Each number is 128 + 32 x the weight over the matrix's rms, rounded and kept within 0 to 255. Layers, rows and columns count from 0. Numbers have three digits each.

# layer 7 MLP gate, 2368x896, rms 0.0219, rows 190-271, columns 840-895
106131095159080138110158130144145110127097105161092130114133117147163134090158145116119119135152132113101184105102133102145134085113104136123103110125118130128177111108
168159097202154119110125122133140145121136109107144183129074117096083155164141114135144217130129072145024134138186166136139107100099091128123104142092141160135144155085
132122123091160086103089110108127135103148144082106188103154156138187086089122127138112107158110096116135194143110143134112225173178130138081147121117088120150102135118
152154183075100113166163165116099104127112129115109122133145150129173122156125132131098200124203203138129123121148126139146075089148163105136165160095122185135151128127
089169138059165106120111102189176138057120115117161145110137094129133100125193132134105118176113150168106075174148123107100110113202083143072149071108123103117108101143
103103135130120140131147071114134160091190104194132111129160178109063167097147094145115174110096169094137118117148137121151116079160185157118152177121172176149112127134
184123103084099130157082118117084080055070103158158116117150106081071108097097150130091133157095110129157157133150102160070093107114130130133165102126078144129178167090
126171197086092143101090129128113097155096120103069157105144146146113106152207163131123104139114204166160105089188162151100090082142150138168100142098159188081098079142
104148138117079144072125140156128128096101097106090102116149109135152132161151162088111140066113158070073150099142136112122143104129140115167145155114067150169154110145
122096093098125129092119137089131117109104096141089114139134126159132124175087183137076142081119130155125105134122131116094163120158120121119073075115190101107159114110
091074134193138167152159180160111085162094069137179139153147076134178152132175079148172174007140117129095158195177143131096151116117080151103085108127129151150104127044
163070146097108144181076197080108098103130143157154132123126129096088161155174126104078132127133180199154125138116117111066187117188179092144162120151148131096156130145
166240136149119083150146173177138163147141160159116137100159148155155158124155186085076101143126086130131080188155097126118099123159167104101129130084100169130118146100
117135069100138119063114162162071187206167095111111141094220128096157124133129133125196125050077138152160143103145129205140132150170091100119144142126142127082131164140
102099150171094129087147133142089120155146121132124132079123142154233120176141140107114122141114119067120170183130144119171058122172133132150165148064161123153153140143
085104119129063137072136171118108131170097140128075159167166151132093128110174144134137127183131097147106044150205186099142094173137141124175076053117144119099129150164
117181134127146114167090157179112106126092142198130095107081079113108110138140136133162137138175114101077128130084166118106080123139162107093136089078166166114107110142
108070075096141096118137107066101041142133136080020131138135103169121115120151059171101098096166064139124114163116176148169145097138181116134143090116151127112098130167
178118123098112081124131127130131165154098130105162155143115147136145113100155182127120097126088150116098099124155094090068189139202162099118120123148130064087129094063
118110110097184115172128144141104126128152099162125202123118148160085143094129096164120111080114118117164118115162100103158093123107040078133121184099161142141120137140
211156108174077087089100105082124137131109105073116145116146148165077085153102109156148132159157120155099155154169137173170070129096119161110119075078149117186127033104
117167108147177124140144079131127102138173085116088161084156142111141057109136151199115103147141134155168190125123126147102103140086156138116122134071125134179081127129
181081128099079146134086126148163107092134158129099212116105166118082107102115098125129154117082116125160153106158164042186142178152098126106187094147090131113135122202
104171119122131121200103113158106174130181109094048155126141101101080095130092130073161122134109148134127148142114094103120114144069171145182162076150135179125139141094
094104148229114183188162116129109155076141138077086108081057105111114082104083140162125107151173092126119093112154079103112144071146156117133155139075139146127105143148
127145110138112099199090123179097188096158164118133121145149172185133147118166106058147142147203126161162121105156141126174131123159161091136163086113105112147113165106
120119143190119092150092154111173131176110072130095106102090115122166145129141129106187137165110140136125144155122127124079151150120125153082111121112141161156125166168
096138155136135128153144096142139135086130100162135149107153127119074168171119163125129080164097188066159128166120093133164115140111096120119161118120161135106157126136
122110195085140111195162100129143133123156128132111153090123113129173162114100173111070136113174106143138131146164076127163141174116080068125125105197160169141134099177
131123085156107100172086137109064119085122165126120118092154189080138148074104072180132231169150162144150077152115128181064136131157167110072150101154166134164103109117
136124049156130101161109148193040142161096104160063116116129144103161154116144110090127106148042112118144101143168149167178078112081082104138170183117130090165135124140
106196141095153137111141112095161112109113140104122106153126184111134138076146161171123139109148143058111121067106125112139118124108123119137157137116140130136161154099
149093129176167156155101155149108140156132102125141107133114137105136092108132100184125140179122171145088082101132106164163140073136115127137126158066127169154060154118
110102140125128134099111141157159088104115138095100102125137117050162073150104086132120128120201146181149050118139182094160134094114139132136104130112172136106082098098
102117124149142111107144176120139083150125115124165104173121110146089108061171116153105190127173135137098210170120145089103139192120078112115130136114145139127134103110
091094101157150125077164162137111144133106111098100105123180082099109133108104102121056133157121134131168104147137109129154133113177140097131125099153122073116135109129
147139095092121154110169093119103111139183093153151114133160131150059160099137152127182165200160121093055135159105127214145139124106136101116120064099073107192144074119
165121119142146162204094046136174134091142137112136135140201093184177116060201110114077146054179205143135128136098112111034139084161112092149103111103173151163108096112
114118170075150179142129117120139119111099120160116102135109116119118095121115128197110145152171099121111156100126144097118125145127161111118162140101135177165134158128
157130116151139113122162116125089140149164103157106164120171133142134186142146146109087180142135191051181173120138107114186095127150110133104126084129150114125137143117
158072139171182121180134106124106067174086124118152142051135126103124139089137076115125160151201138156135125101131162211119113101140131096147137088076134130190219063128
094117136072098135107147103177098142094116140157214139129117116158171107073165119092180144128120208116130100061055098109116119162103135108169081127098135185164078136085
131176146139167143114154123051147106094131034168158136117152178079172141175144112138114124118165135125118148143063186108147157083073119119153084152169240140106143113119
090105127149129180114144142144114094090161164089136163179106142150098143175183146086112087151165155165120125089166137150193162132127177091073117130172155059072162071052
182082115064120101097138173110166171120181114088136131093142170103131118143098178073133139140084179112122113168106128177113161192124153184129168147150135122151182156119
159125107110171117155086127109137177164070114119168113119180130118120144155192157165119124126121153161138125159145143097138124135113147131110123127128163104067105115124
126090125186121116073130126114176051142145124154146142123170067148132121103205112177098129116159124075121103138170143082117128122122127168155125061137125178096145117113
131173076120146099091145187145120143119091074126064172167136080173054138116175119108144159151146136159121074127146112155151152104108135143109115184163094130141133132120
134121148082052119140128141125115111099123109102076105089133149112146177115104181153100161127141131135139111173136164150042154133151096102088156139177141149113131162202
146174185149125123085137122051120081109178101123147092084128168135117242151168122111163111108137111213167081161135146156125162147185144056110121134092138144108163133145
080070110125118149152146149089141083109100139178192115130110129194114163139107141094171083087143165144100141140126147118129176164170124083166151144126091152195090096090
138134147218067113101103123151134146137096171144062124117119111100108100098116157145083161116168152199158135069166171153103087120068100113110207118107134139155160123105
142097115179076120093134162113104147060123120126101135120068116158078133096171116072126077112146103118050119119118093158155156144140159032195147106117155155117083106073
137105075100101138139116109132096133122113133120149077086104120134116149167120156136104132069141102124125156085124108117151133118096108151117148141132119118112132111141
106092143108111100152142181167098073123081094114142139125084195119143113131144113159125146081143095138200066099120150157126153121143143145101149096178160189039163170125
102117126113098137154165156123091122153088122125121072133103130118042159141189156125149087095095114104104147144101086131138191150162118166149202108205123099096111114096
071107128134194123149086142142173126136092140135127192141093122172167138100092141152114131027119128085167170209118225096085052089176154181149171074120135142142144091107
097180170133084103167109120120125053105147110154126132132158164111161080128170162139114118093151125101157166148148148134122167087159171101065130129190192145162139106166
102177096149107119138171095145116172171150080164092131142134127201141174096075071134140113121056115132066130142140180116072157145125091146109118114135126107100124132136
141145120117040176139193184168145166061170151120082046146122115088100163122162152161129163114134173118170100124149107105167145067075169135069149153117167153102138156122
128212116121098095155124104120168144106147093148124157104179132135108157132081162133109130141054136105155141148127130153103078119170185109112090106129081087145109113095
118094173110110138157140119113155137104178139100128122102086133130147151106112163117078129095100079093114063104146168127150068123158119141162147137074092150119118098095
111111152136058147191149150165127206151109121155156092140131095096100111108159150131075134184096101179083153140100116142154150115133122122075085134104132137138084105102
205163141189075162137124123056089172154153165138104140082140077167127155079124158143133099095125139158148168160181080081107143133116120133122121101151203190109155102106
130149121135141130166115112141101149140194159146095094104119155076149132094138163153152110143104173194147117128108123116192140057149165132092152109175111104153157148100
178200110083091114126113055044123134139159116120109124130168110182108171112125143147139169173180112145101146196158119104108108117152095128114086163163125151137164138140
116134140175057107085191111024111135113112125067158098147117103214105071128140156140142142110125086169151185132114136097130174135124126069134158108127134167119094119148
142082139111121186121077167101085152146147081141145050083140112155164146073145124126124172083088086084108174127112141097144131133070141124120118132139132139113154143127
192052150153119105160087131093092155080068072128143094112070080143086118131131164128149165132047075113119126118158144173114104115132047148117132123110157240113168106118
071167128134100177129172149170122124105090161064110161131072126129172097120108092118144205154157105167116077133114120112116124130125110120169142137186130186160106119141
196084119110107103133165156121102089115132118150148189103119134136164122128159171150162151062080150178085134145131123073143172146146117231124155099129072060194103135111
162156114114163140131128193111137055108115113089127133096125137126126130136115121131169131169076171063149170139079163161206119087150043167164163129111095147138095083130
199163122121093139052136130067100128128152141201085149096156065167171130155165153123124077045079140100095157161136089217114171135161158108089142096128098099166186081149
141094079179119155102164113109168139075152110083104130117168125095084152083130091105147189082113099095159180143094114148093132127132064090168073082129206126166138108055
123100100092128148126122117098158110083229070184116123137055124151099124056089056084118127115160148134123140142116141108110108082153181127137136102149150094143167089136
152072156085173062074112176144130129093158125129141105132132136169105159128101136112176152112100132129130126136142112141130115186114212067112138088117171116123096220160
145099127153127163117094190187108138123160119161203155112083170155083126182176134131124193176153146156147079163149124104107131152128090129072162147128058072142114174103
136088114084141105157142146095137068154182084097086122128106155105125130133184144170088158169181124138092099143121160127148095129116190153143093057166132167146156110094
189167145083202163114155118127124109153130122166062124176118095132066089146104106135094057122071099136120130080082081134136127134124080127098096090162107090117080095119
093140107101104151164131110115162120132097081141148087109149136166087173095158075136122141103147175147156093107121126114113164133126136105144151116135059117116135145086
182123137133134155129159143092139101143106102200139066096133130150081153125110122092124138115158152143080210118125138156080126090110075096115132146220147146104108155096
132099147106121162103156152150107115094095133123138134154061127206115114153093031108154141170142170114159081093160097154104145077138117214105143122157142118160162120120
# layer 7 MLP up, 2368x896, rms 0.0216, rows 190-270, columns 840-895
183143149080122129172147131101090136088136107074154152172086142118151120146070135106121172119105105116123132132149156160135098122123132151137154134155166103132075150126
109129155231097112139124146120097091175116094161107169095155102103072128142191140133123098146104135196104163088121142145066114120110080122183083146131090111145139163124
103140162106160183057183112124141124151146099117142147161184156098104159113092130119137118120098135124149116106114081181176124124114179128122130134148160132137166151145
123067162150171174061189082138178141126100149121131143188125117129124140147131177136107148122082084099161114085113082123188107088112139142095047124121190147103135062192
111089139125140137149134160114142055101109092151143097191126164111178126123092088141134099161120140131154170121166132122139150137160125108150103136124154121148132182138
113102097184148130176123069161101175096134141131068162189163072116154155124083170118155163081211151123082147140138091195117142075167221082121111126132116073130111108143
158117176146126120152171076179128114099116136127180168107107142099084109115084120141107099160138193124169106136107161145070112146121124133070099127130079127071138121150
175167148120137101181128156066126113098170073098172130043135175092122151053131092069105155136111147141130151138098112182099139122158092161104155164119169090215127130080
121133145145169172110118124109107093120146095173111189113117149081150154173142112165135157120097115153167100167108101145105126119113082139160112154177125149090132150119
126121103160159177154142150111113202144117172149153151088147112139107145155091154163164104073128193107129116154134108124113084152135095100099118123103096035199173149136
169147123092150149156117104098146064097149092181142136100123222146128116092074137090107112090125138145095068142134142115163173109108165144160165099113089172153123154140
151085176157115120206092130103139122138110139088162102153122116056184137103083099096122119131112167146122053134124079114176140137108156088136180129167115174123151118174
135127151189092142116118212184102133106076136164129075129150155142093156118148128088099043143144077141186137125102078178153080116085169107098082127069155145167129140117
151116146116112129090107218111093121110151168164140184128155135099104179190097140108130092139074116147127127122133133131130135171137100176063184138169019135105086116176
111085086152150122152141111152138169145106157118108143083091127105139124163109206082108138122103180099139125076097175144175097169118148133155131194136077132058160128148
116192105170141148096117113136110183118204142082126119120109085083104127109094082103079131149101099165127208176158124147074208085089118156115158184154143082166081132149
163136136088105184130139148106138113111100141057108063143184123125151156168133150130111096076085111113132119208093128161087123151142132158107096108171178050129102088132
176164101129144115135121144115103116138101109123160105121118179120062168120096135171103119170148141087084068156199149096086127142005151143101085100106159117099138098143
138138113066152092134164136137176168113107141092176090118081157076160119109106138196121124159127135095102108123147124093073150135164151129132149064072097134094117107130
085164137121107141189081131135152196051154184119103084128103100174120160136091101072077166135192145150163155107131079108174120083117144101134129130113182182151168114141
114125127163097165155117123141073119131100161156109150166105150081103145084108077142127186136109113133116126115091112119188076142113170134134058121082111102110155180148
161141145160129135177127109144106113103179148140114115149139095092167089155093124111133112101147168130156177129139140119169135149135144097104104128129159106100117152156
106106190172168116137134111155144134089127117086125156090148098135137087163085158121176101088097132119115154137111145170133109110098122176060088117092136093124110099134
130105163166161122137063087193167099136056109135098164107144161174120089153119153131110138127108131133126096129062136135121152183141129115139110161146103151075110132162
157189119099096141191125134113164158105163130163127101117117111119146163150102072118175202163111141105130139115112141112163136071114127152171184138107098133132191167135
117100150096099104153112158069170136099124080172128113091121059160140134162089136123081157131186115168086189080122092156126083122112114108129114119176107177137126157127
135192121142114129066166197091156133150168097094126111100189139138167134107130114060127107132056143151126129130151122151198126107126129141194195148086079154143095142131
080057179095178156174115176131131099143111136145140182131115103104157119121158142077124178120113099179209208079105115176147168106048132112117091141147176182144120126175
095091130095106129162079188154146141084115138119117136129113141129175060141113154168123094107104116080065179059095106128220100106107173102164100148061100135167100182103
137167105148145166125153110122112155138081148092124107098218130100150054118075121124132144085124157189060055125147109115078182183165168109153146160125156026171118122191
142177194173154106126135173142129144097106136120111131093172138158159114137127127110142111148128143108171133135189126125164147122084152161163102165213191155126158078187
114112170091141136066132140145137127146154143126102160166098124126119179139150122176114109100173130097115102128104165111122145128102136138143129102121132184093169085075
083120114146139111170145161168165149136162106118130135156175137110123103121106127108124077072097168183110121074135123109116165106139157105113088121121132134152096097157
109192146137181107117138145062107121133181131110121081125132140114109108144101134056091102125118149166186089136180107149131132172170145106164139091128106191129166083062
190159112150132193137086099105127118160141187134075119138133138146127118065165092118169118121153089108129132089121148089146174084128148103115136096094143105093081173134
140107177129196120129152209105152141118190104180128180135159125125137081155078132172146111062118099168113073061166160150175191160145139129078113157137109114084121110087
085093201122106111127129115107104117057128173108076181101144115075199118131146117135100115085171154107185186103118097145120135052148103116169199157141126093104204153173
153175174114118120160177103106075162064103112145142175121133152151078159129119133130152134062141121143130099117126141167092165116159115093102137100118045115143055140124
106144110082210078061102142115089151118110131077155096133131110165167123157132166077154138082159173106162070106128170167155169101153135134159078160144136096139165090123
173197122125146072127135150120079151058109111138084115104115097114161103149086093128140093160097151142169136130127095166083107173140096058098137151140131152145101120158
078106126118167103169122077126058115143112138165166164052151172122140147140098144110122158098139133144143154134101185103188081151126080097090131113078099102111092182150
235108133186150085127147096114144120110133068097132174139170140140119168126152101158119127126110091148068169146094137165158133111102140113110103134120203115120145101133
163083071203093101180170159157159098127109145174082121163127106112097099131161131228079180172121095131110088113153135103085083083114146169119174184152111134130179166129
111180115174173136157094203154104098120031124115163142174139121073131069130164128157140111100160137134126193115148091115161104147143136125141078112190107148167136194181
117110173213100083145193109155065118184159099142149116091115115132103139088131101248168119157083159149140113142196080138045117145039133148192107087145160109072106074181
135177150173117127109110082096126163163108131135154161158103087141139121127150136091070101141145096143181075101140137138128146138112168112140144071148158146091079109121
171109114101113119081148110118104153134090144065146091140118092114151158128130087087111123135086136127209120166115086077170079180149127144073152131108094103110165149122
138159091175141107128115036187157111133133117092064157178124110123107165152151204167130159084105136153085101166147178097107082113149081098164182092139141169195176105129
080206138193158082174120106153116164108169133155137182115146155167115176103149135085179163202109164154134089114093126126132066074084103103114048140198120093135131137160
154124098096053098122042158093128071114079159082146114159113085109126129140144118125144082061089122149132111160143124117146186150132101148156165133121122078096169096108
153116103175095125203136106103152121150052180168187129072137150117207106121160168097092139104181123139153112098116161139162113131087163147134137220097088181143107124134
149158114153080084141081128108094127134122124124183088149067135132163118144111173144144100175154080132152146085140101129084147112125074072169143156166142120175091126118
085164094090080149138149105063088156109117086094110133151085135145108115111089126160200151129120073172175112111104086138207081150176114097122139138114103128078135117121
170075098120105102076088121136101129151182122187135121055191121135129147135069129091163099113124152127136152135104170137114141155081081134141169113161121119176134145111
110193140137106134115103167150128154122134103117106071153133182090100103157092119138164171163118105125095147169118130127112123180139119102070116086148061094168146128104
184099131072108116112125107111140079165192137143170089138193108095087144095124120095099032161145117141141089116138079119103144119186125093077174127126111086051118172105
162133143070138104132158203080125090110082168124110093172125156094031128146183161100138205170124122134069135130100085099121198154106132162124056133109159146107154140056
161107153151133161045250146077111067159153171171098162130115133143136223080140128179098120135064097118106123133131162087156122125125100147160077162133168120101130138116
179160069148122114118117104148138134060166110163141112110079136110149158134145087152147084133135159111124161204149146119117092134099127107111081088145186157113092107085
077182158064142124099174077117157116139152068168185168155100097132159160141099144105149173128152128037093123146096153063144106142132148160180123147099173172152117188160
126111134139192175077170098113188152154147126195025107115175172149082147144100129123140068182136114101052152077117092136169137090115182129130149142175104208171137079125
144124138113108134168117168147160095109108097108125158124117098110155124121163155173115109131150088139093119136114145112144137120113074128192131151128189219165115136135
139152165151092128154130112132057101128187117191168141089160098086100200164102156082157102129171101158113114100102060102169246145138112121142101191100150149183123118143
122181110108090141108162144143113102138184184116112167097089118126096121117109123237110171195176068103175094067079121129119124140172180098182150089132161152149163164146
200103152181115146116092138134165146162128112095107181154060127155030101121091118158079159182135123117144108160135110109119165088092085091106085120152067126158141065160
130154081129141149109151131188095133102142142075076105140075127096136086121166130128079133114126094118187149127173097130153104083130105129139172133127116090155134141129
094105177134111107136108095068105098071094150142126191126180167119129162180099117094099092084121137119147139103134163132143165049212145074140119129110171126162084160131
103140119169067146142129139146071166153132126097154122141163124218107141103142173061145128069070151143114106132107086119081143159118159114123141143136137112160122111142
102123180058135094110161058111095149152112097129144170182149118140162177052160147107064168127201113188123123101146153164150129124166103127140149020116110147163168091074
167084140161172159157107093130164131107207089154161128127171136128163159131098142137145135094080112128109121130101119136104147132181183169137157128092142077131050172140
116126149130201103132087089044091155169167117127144063110123145053081156151125128117152130151108154103100071093151121172124177134126091128179120093098112124063117179156
156087171133131140166134099109126142118183124125154117163133127079120141173151098114103139113100157138193101176141111141127119116163142097156122177159131158134122082150
085123145100119148097122073146148123128106118115089175169176145085077121118126074121152100091119098148116024083120133182128097152131143109112118115150131078117069090152
132178073163113133118160127156103145121117118124116125131157074165121073173119119067103098086119120118154113106081153118150074110170100102074162131117081202133078095081
142175106124161080110098140109160093120200110187131139098098123057167146119050096135153112129148125174112090166106141130139147120139168105168106094174114138107081073119
172091178100116183164108179165118134137134163113152155163136156100075182128156126131166123117105164156160118141058155205103111139154099218111086109163130154103157167086
059123142171140183169103175174133213128126128146132058040153100116205130122146165082109120149130127126208181080118138185165114057103062120124112141129167155160128131123
114142115157092085136069149092087136122141132120129139106079092168083120147117139112141148126148119095111124115113129186140096143064135083038133053138112066127189207152
171159181120145092114157111100139127090166096141130102195087077134144127160142121154127098123139080208143138137089102130175121095169168117129100126147185098125174142065
149111137127119175118153131151129129180126095134100119141164120142110113104099203124092142073181106181103141148141161128156081138067126128149148088133101122110116151132
183126125101101117123144170108194102152129117163058091090053106127128137112150128142180118171128132119097015132125202146149129162085051095134079196165177175055121103133
# layer 7 MLP down (transposed), 2368x896, rms 0.0174, rows 190-270, columns 840-895
103111143161118119115149133142129114123117112128101143122118182162165106152121162100168109127137118119113182140148100129143150131139106051106127150144136127169173143106
138181048128102120121158135151137118150194133178107097145155146173152130167144179137134085164114076106133124122114102102109142188102109098129097124104101105139141118114
151120153126132156141105100144128139096112162078072092104076137125083115235143092103105077122158118188154161143170167121144147154122114156112082127121160142141179087124
148133071122163167095101094111084122136121140162184081137155136109132122195064161135092146110139133102091101157078101115080063137146093212111140111175115162131069144181
121125147146188116203141100163146196150176138085097100099091099119164131123140172120112125176104085158187163142149152117060052137156163073176107139155127100176182152123
101148172082127126101109130162168186120112123147076134135150103130153160156160128154150156124150160119160116156094168174152175136124104175145120118086143170108144152185
097108077150164131116114087152071181072058165118125118051115170162128142158162117101136180082119147129181155085072156131086106111120160124145190120105115115125125087124
159151136145141118089131054137162141145092170081108115039080154166189108192181104157107125100143136116172123142179124124173118185131126156073139132119136128121119168114
185121130147089128132121159104155115111124148199157101118201126112131117093109124119153132104138149097122148111110147092093139127099174136114149110137149068076164137123
105146164181135156172165139098150137134052156124213090240086133129134094124164099127130160160043110134140139167148201075171136155184146181121166137112071158116060206155
115096144147125171064166081117152089110144167143048127118135118131118143116094105125119128133121150167141126099094200134117117120188183186093149147109154137172095103060
159069145159101043068102107124131106145126234102082101156133136154091092094129111151156144125133111166145135160119120188049149136154127155140129118094199127188116069150
103123155148090129178131120171099166120126125190088096134141140146167092085147102095127136144111060081071101145152094114145107076103165154144123146112131167160127062124
167145120138141063126145110099103114172175132169181148143105152168185120087097131099129152208130146112118022153092119128070103153107154061118123153172126100166098133139
079109157143122111156155145111142173151053126130098145074150171086103129097157111158164086131119136154153132127086164153120134144132125158116136055150166130108095120175
115137088089181124139149088149103135089167158162114101163152183176069164106132165147115106068147119076142103157135129073069125135115128130092161143101125138163204135114
091132156154154126125144109136152123142169090137072047145120194112143121189111087083156060106110126114111158062103133131176124129089158174115145121110103083085152146115
168158106127098128125086157144104187142076126105171077069149078154195165135157098063125068139160158180125129135145189127161123100133175113138167183094083176118102093145
099089098147138212125111084140109182100110104129194135111095152133095130094074117136127172126084116164132087124122138115099144103116205127130143148175118072120129106111
093087130155044160110139149073168115135117116116123152218169135091120094146104112146171185145148122089156125151148178145091165089119124130120132089138113118133156063173
109133066194062156201157161070128138079050115176137121076135137171097124178106113170129116120206148091138094153091062097107126113168178137092093182112161150105090119160
165147160191086158092162126201069123152102117116137141108078126105201131148088142123129073133138115113122143067110103142114142148101087124195104148096130122122146135124
086157051125145144112100142143142141113116105173106087171113149155135159113110138174095137146098065122104142089105151146154115095109117120145175127083113140106117134144
161133093088120157093082112121158073124137206082098157141147051151091103168130122078148131134130156134110129144104164127164193140148138112116171154138154120071186096155
088197156085188164182101122108129108143117126129057117147158113140125078126109093169155159131122165122152123170145084119167115129119157114057113108157138162155104169139
136130148149160068127152140071120140086169109147102088105134193093120152149124078123130074099103144159092213147069107132153102087174117104154151074119139146182107172124
128136131070187135162161147092130149139125142130157177136140152126103137146149114079100132040141085155140122145131115123108148112056173144168142131105089121105178179122
124099081094156171120147081116092111147208150090129100128090108132081158143100125088078123108122098222118170134164170058137126140200129120112122099098108148130143148097
135085121146106138126083151131107123133121200176085133140144124101102112122162142156092134101112142132167108088125184155168126175153211109116175079132051104110091094158
180117122142119162136129133090207171146135157091065156089115153138121122146096068124174148077081159151086041138154119112071106159105110125139160204153087074092149101114
080170145119110150114149039082121168104108168086127100170089163172089103169112170190118139097101131115129119125055130110071182131204152143151097107131172062049108128192
094130183086165122123140147105092113153100094107111087153098204093137139146144080146111127171140114168120071163138103169168123146101115134085107140116155150127149051167
145150075125134195119153122137137128132120155114164154169102123128135109180143169129126089129132166116183149145128123162104115133133099109142135142154113133095118144140
137108107134122129122178123079129079103180162031149122136123099142084095179105147164115115162174101120085101121139093140129165133142158146127142145094150125119081124108
104074122087108140160104152089114111133118077162135142160153097123160119206140167086123049143129076095155092140123118142176108117138169108169124111151118187137148081155
140140137144164140119169116096084134177150083170122120153147105074126153102140153118065123170148129147124113081126172152171100157133119102149123158113106124095146078127
129141101139169212194188091120114078170041142110126146149116112129119120171159146156124150163150093114095137151103085153157144023164095115136176137143138113096234068151
067086148111101139143132118172064172096138090188168122131062138112097123142156139124130125084158098090136127109111136099136105139109137083105148167160081144127164103133
100118137140083120167146159185058121130188147127170145119086167150085146154129093115153219104126174093091120134127119140154152127159135111100132168142114112150100102132
171178166162087126114138168171102132159156137114154115118112175122100114158088141109092049137096110163141080112056118128143155102202105132167081095115161108123112064149
166158078074120121162092106169166071104092078122112143167165122156126109110150100181191134159146145146106139158113173128092117155126131224149128111103089123148132074115
101114183145141155050155127145129138130125120110153118150149086096189136134118087114141128125140121167134121121099092181144137112153153126153120183151126182125091168158
113163231131077177085155175091037041086157126130068157101200084123089164134139096174080149187108216108139132134174217113153126118117176133127104215116144153079110193149
222136121130105124172149118113105143063137157170105034144153077082074130101127146078150136103129144140118118080157162149101146120072118180098178154135139150097109133090
153162133158136103160082144106118181098099187155172088114141181115120153143144156081096089108115121078156123137021107174124130102074179057079169113131102130122136157140
153162127124097109145076152151157102140203185094121103130085120124107085124101115197142116094105091113177142157155138096087110129092154160122145096105127185166096134119
099134150078118133118173158114085061144180091134139121184095124175135122103154161160133103184123148125109130126151102124118162158183168105106129082148117126186105159115
126117100115113093119134148135124179162104089109091128111125102140154139101161149136187171090095104130145111157146081138190137166143124160118199130173169149143148090125
149163099117121143082102168099155115085112155143142121126164133120201169134109157122115148135167145106167093112095109118083120047114065120078115159124107126097125125169
157105163133135206111127096124127115102156090128098142132116118177137135107092129117149086125121111143113085121161128164138134143076151088197112170123139150091164066102
145156172117161105177128176146101098118121129146116178143155082145164078115110128188072181120165117117153122167104146076127094101073120207095129150161083155148133179195
139177108126091087135184128117197142154190163165093138143141085087083128174107074151170153164115096211121078185203127104111154134062130152146066145140154165188138108136
129098146164158150112121130184131175088135176142137127153134174121082143117171164154151104198147124182060135132090164139149172086132158080181118128126146120163124177128
124131116101125102137091147125164121178121093148164128142112103112099110115117101118111109156107095081122093105153129067125083161097139090171138154120120137137146155166
094141185095108131104126149183111130170139114155172172150146114148058166042170101127091105152101147131090125102201138160135107091097028129129110087122133194105123131099
074165129129098078100141098139076159117117065131153211123150116139114112071165154140192121139127104128144091143085073170140139104137108129175126092090129129129095159165
094136135123083119160126041116138151154186156124084137158100122172119157047128142119203183125129137083153161105126084155203159119149071139146176132128198116192075107085
124171098121147063134120089146125079082101137164153111163079145161133153184114177144145083100107116136129130119128090170080138123121154099109145068187198113136188164095
114125095101160170072145128146128097125151092132116133118103157090073171133096195168221128132107133085067155130109150098095130150092124115119184126144134168165106125103
141118170140116138136149088171137128106118136123146123151146153116180141119084113134124152157115145095139097142105112103080115118118116126127092126113130194164073111153
148126176159176147161161084160078156123131143116183138141115129099182148098121181163128154209146120172133126144118124029132116122133125083176118136111123154122176138128
115168148089097099169127100125199155150065112164154079101155112175190136181162158108128114134130154161148147119119122122094104089171145099141117112066123144090113128151
156064099110165140099100120194147200115160173146112151068095113190156087109071142177154148135101136140052090127100115099119154159101129184173110141120129120085124160127
117076172134142139106048119149101085117123113093161082102141146110093123069093137167157161162137153162103169174144211080122156201162110164156111094138171187078068087121
184172108116095074124132142153141099136113110073149124117088160115126103133125154124168092116116143047155119111116114180109159099128090112092091107131151133161079110118
164124138100128088142122155071122205105122139170152168107149139129156157169138176116128157119129122155167137078132123167119114094154120129105117110133104071130092074131
114096112129121147203143087098114116119185072132170221217107115133163112140126054110170159153116097108140151135151166156141160126113178141139084108124102133091138101100
156121150127132102141136141135101128123142152090162138182102123077110168129178132117140187163137170129100135137118149139129089146179111129154130134148068123107154109097
127073182167138120164157154101106125120116137084089161128159145139134130131106164083145127069136143124153139189068139098164083051188130151148059112235091131133126205098
132099145153147128080159157129103120102162149065109142137189086135155082153109106107102102129098120109067136122069116098151133174106098095121135156180129116143078104127
168103074130141119177116104122100054086081124155107061183122095117133133094150121109146174159123124175152176134100132145145087104162111086167104136052091178059108147075
160115090148172112144145105106101121097120147093092142092165107127109152170170146126150101116098145137095049039140131114103076123148133122141115170118147107063156119167
121197174185135117115164148120103154092100096132153086161134166167129118114127063086195147137128122171170057131101096228131109129126084121140098055089149152098134152041
186146181165147127165107154165149145169176106128112137112088128117180103146126166102117138137146098125088142160156099122128132122069122111115125195151155155112152098131
135123129105146091134121121097160134083169158126098103071091134131143158138152143101110117124135109184131130183156145112111137047131126183160120141157160152160137164133
165163081151194154103043090069142180113142100179167159120155078140111142131060139142127124082109127078128119131159096178179147138163107111165145172050143154130144130114
116138110180111121113175137140122141111150159100143090088181094184179100111169116111098133143141101124105193104115124157122185107098133066176177138150083103090183131174
200115087116147119155160149144142147134095110182128082161117143147131176112158114181125174160094148111120102171158142136087136131155151093075107156075098210136171201094
113117083130115133043143169149124158108114095155172146108118128117134147125101158072074170101101142119131136063107178114125062031120107156085127172110152144112115138183
137112098125116134142175119097133113061163145129138141194178116106172121133157132093122134186137117122119146171123165087171139103149157132108129124096172093175143139128
149116095102042113126054159115132136110106164140124135121114191153194153172137124135142138122144146113077144155151134137111159126139154076135139047188145124131123154126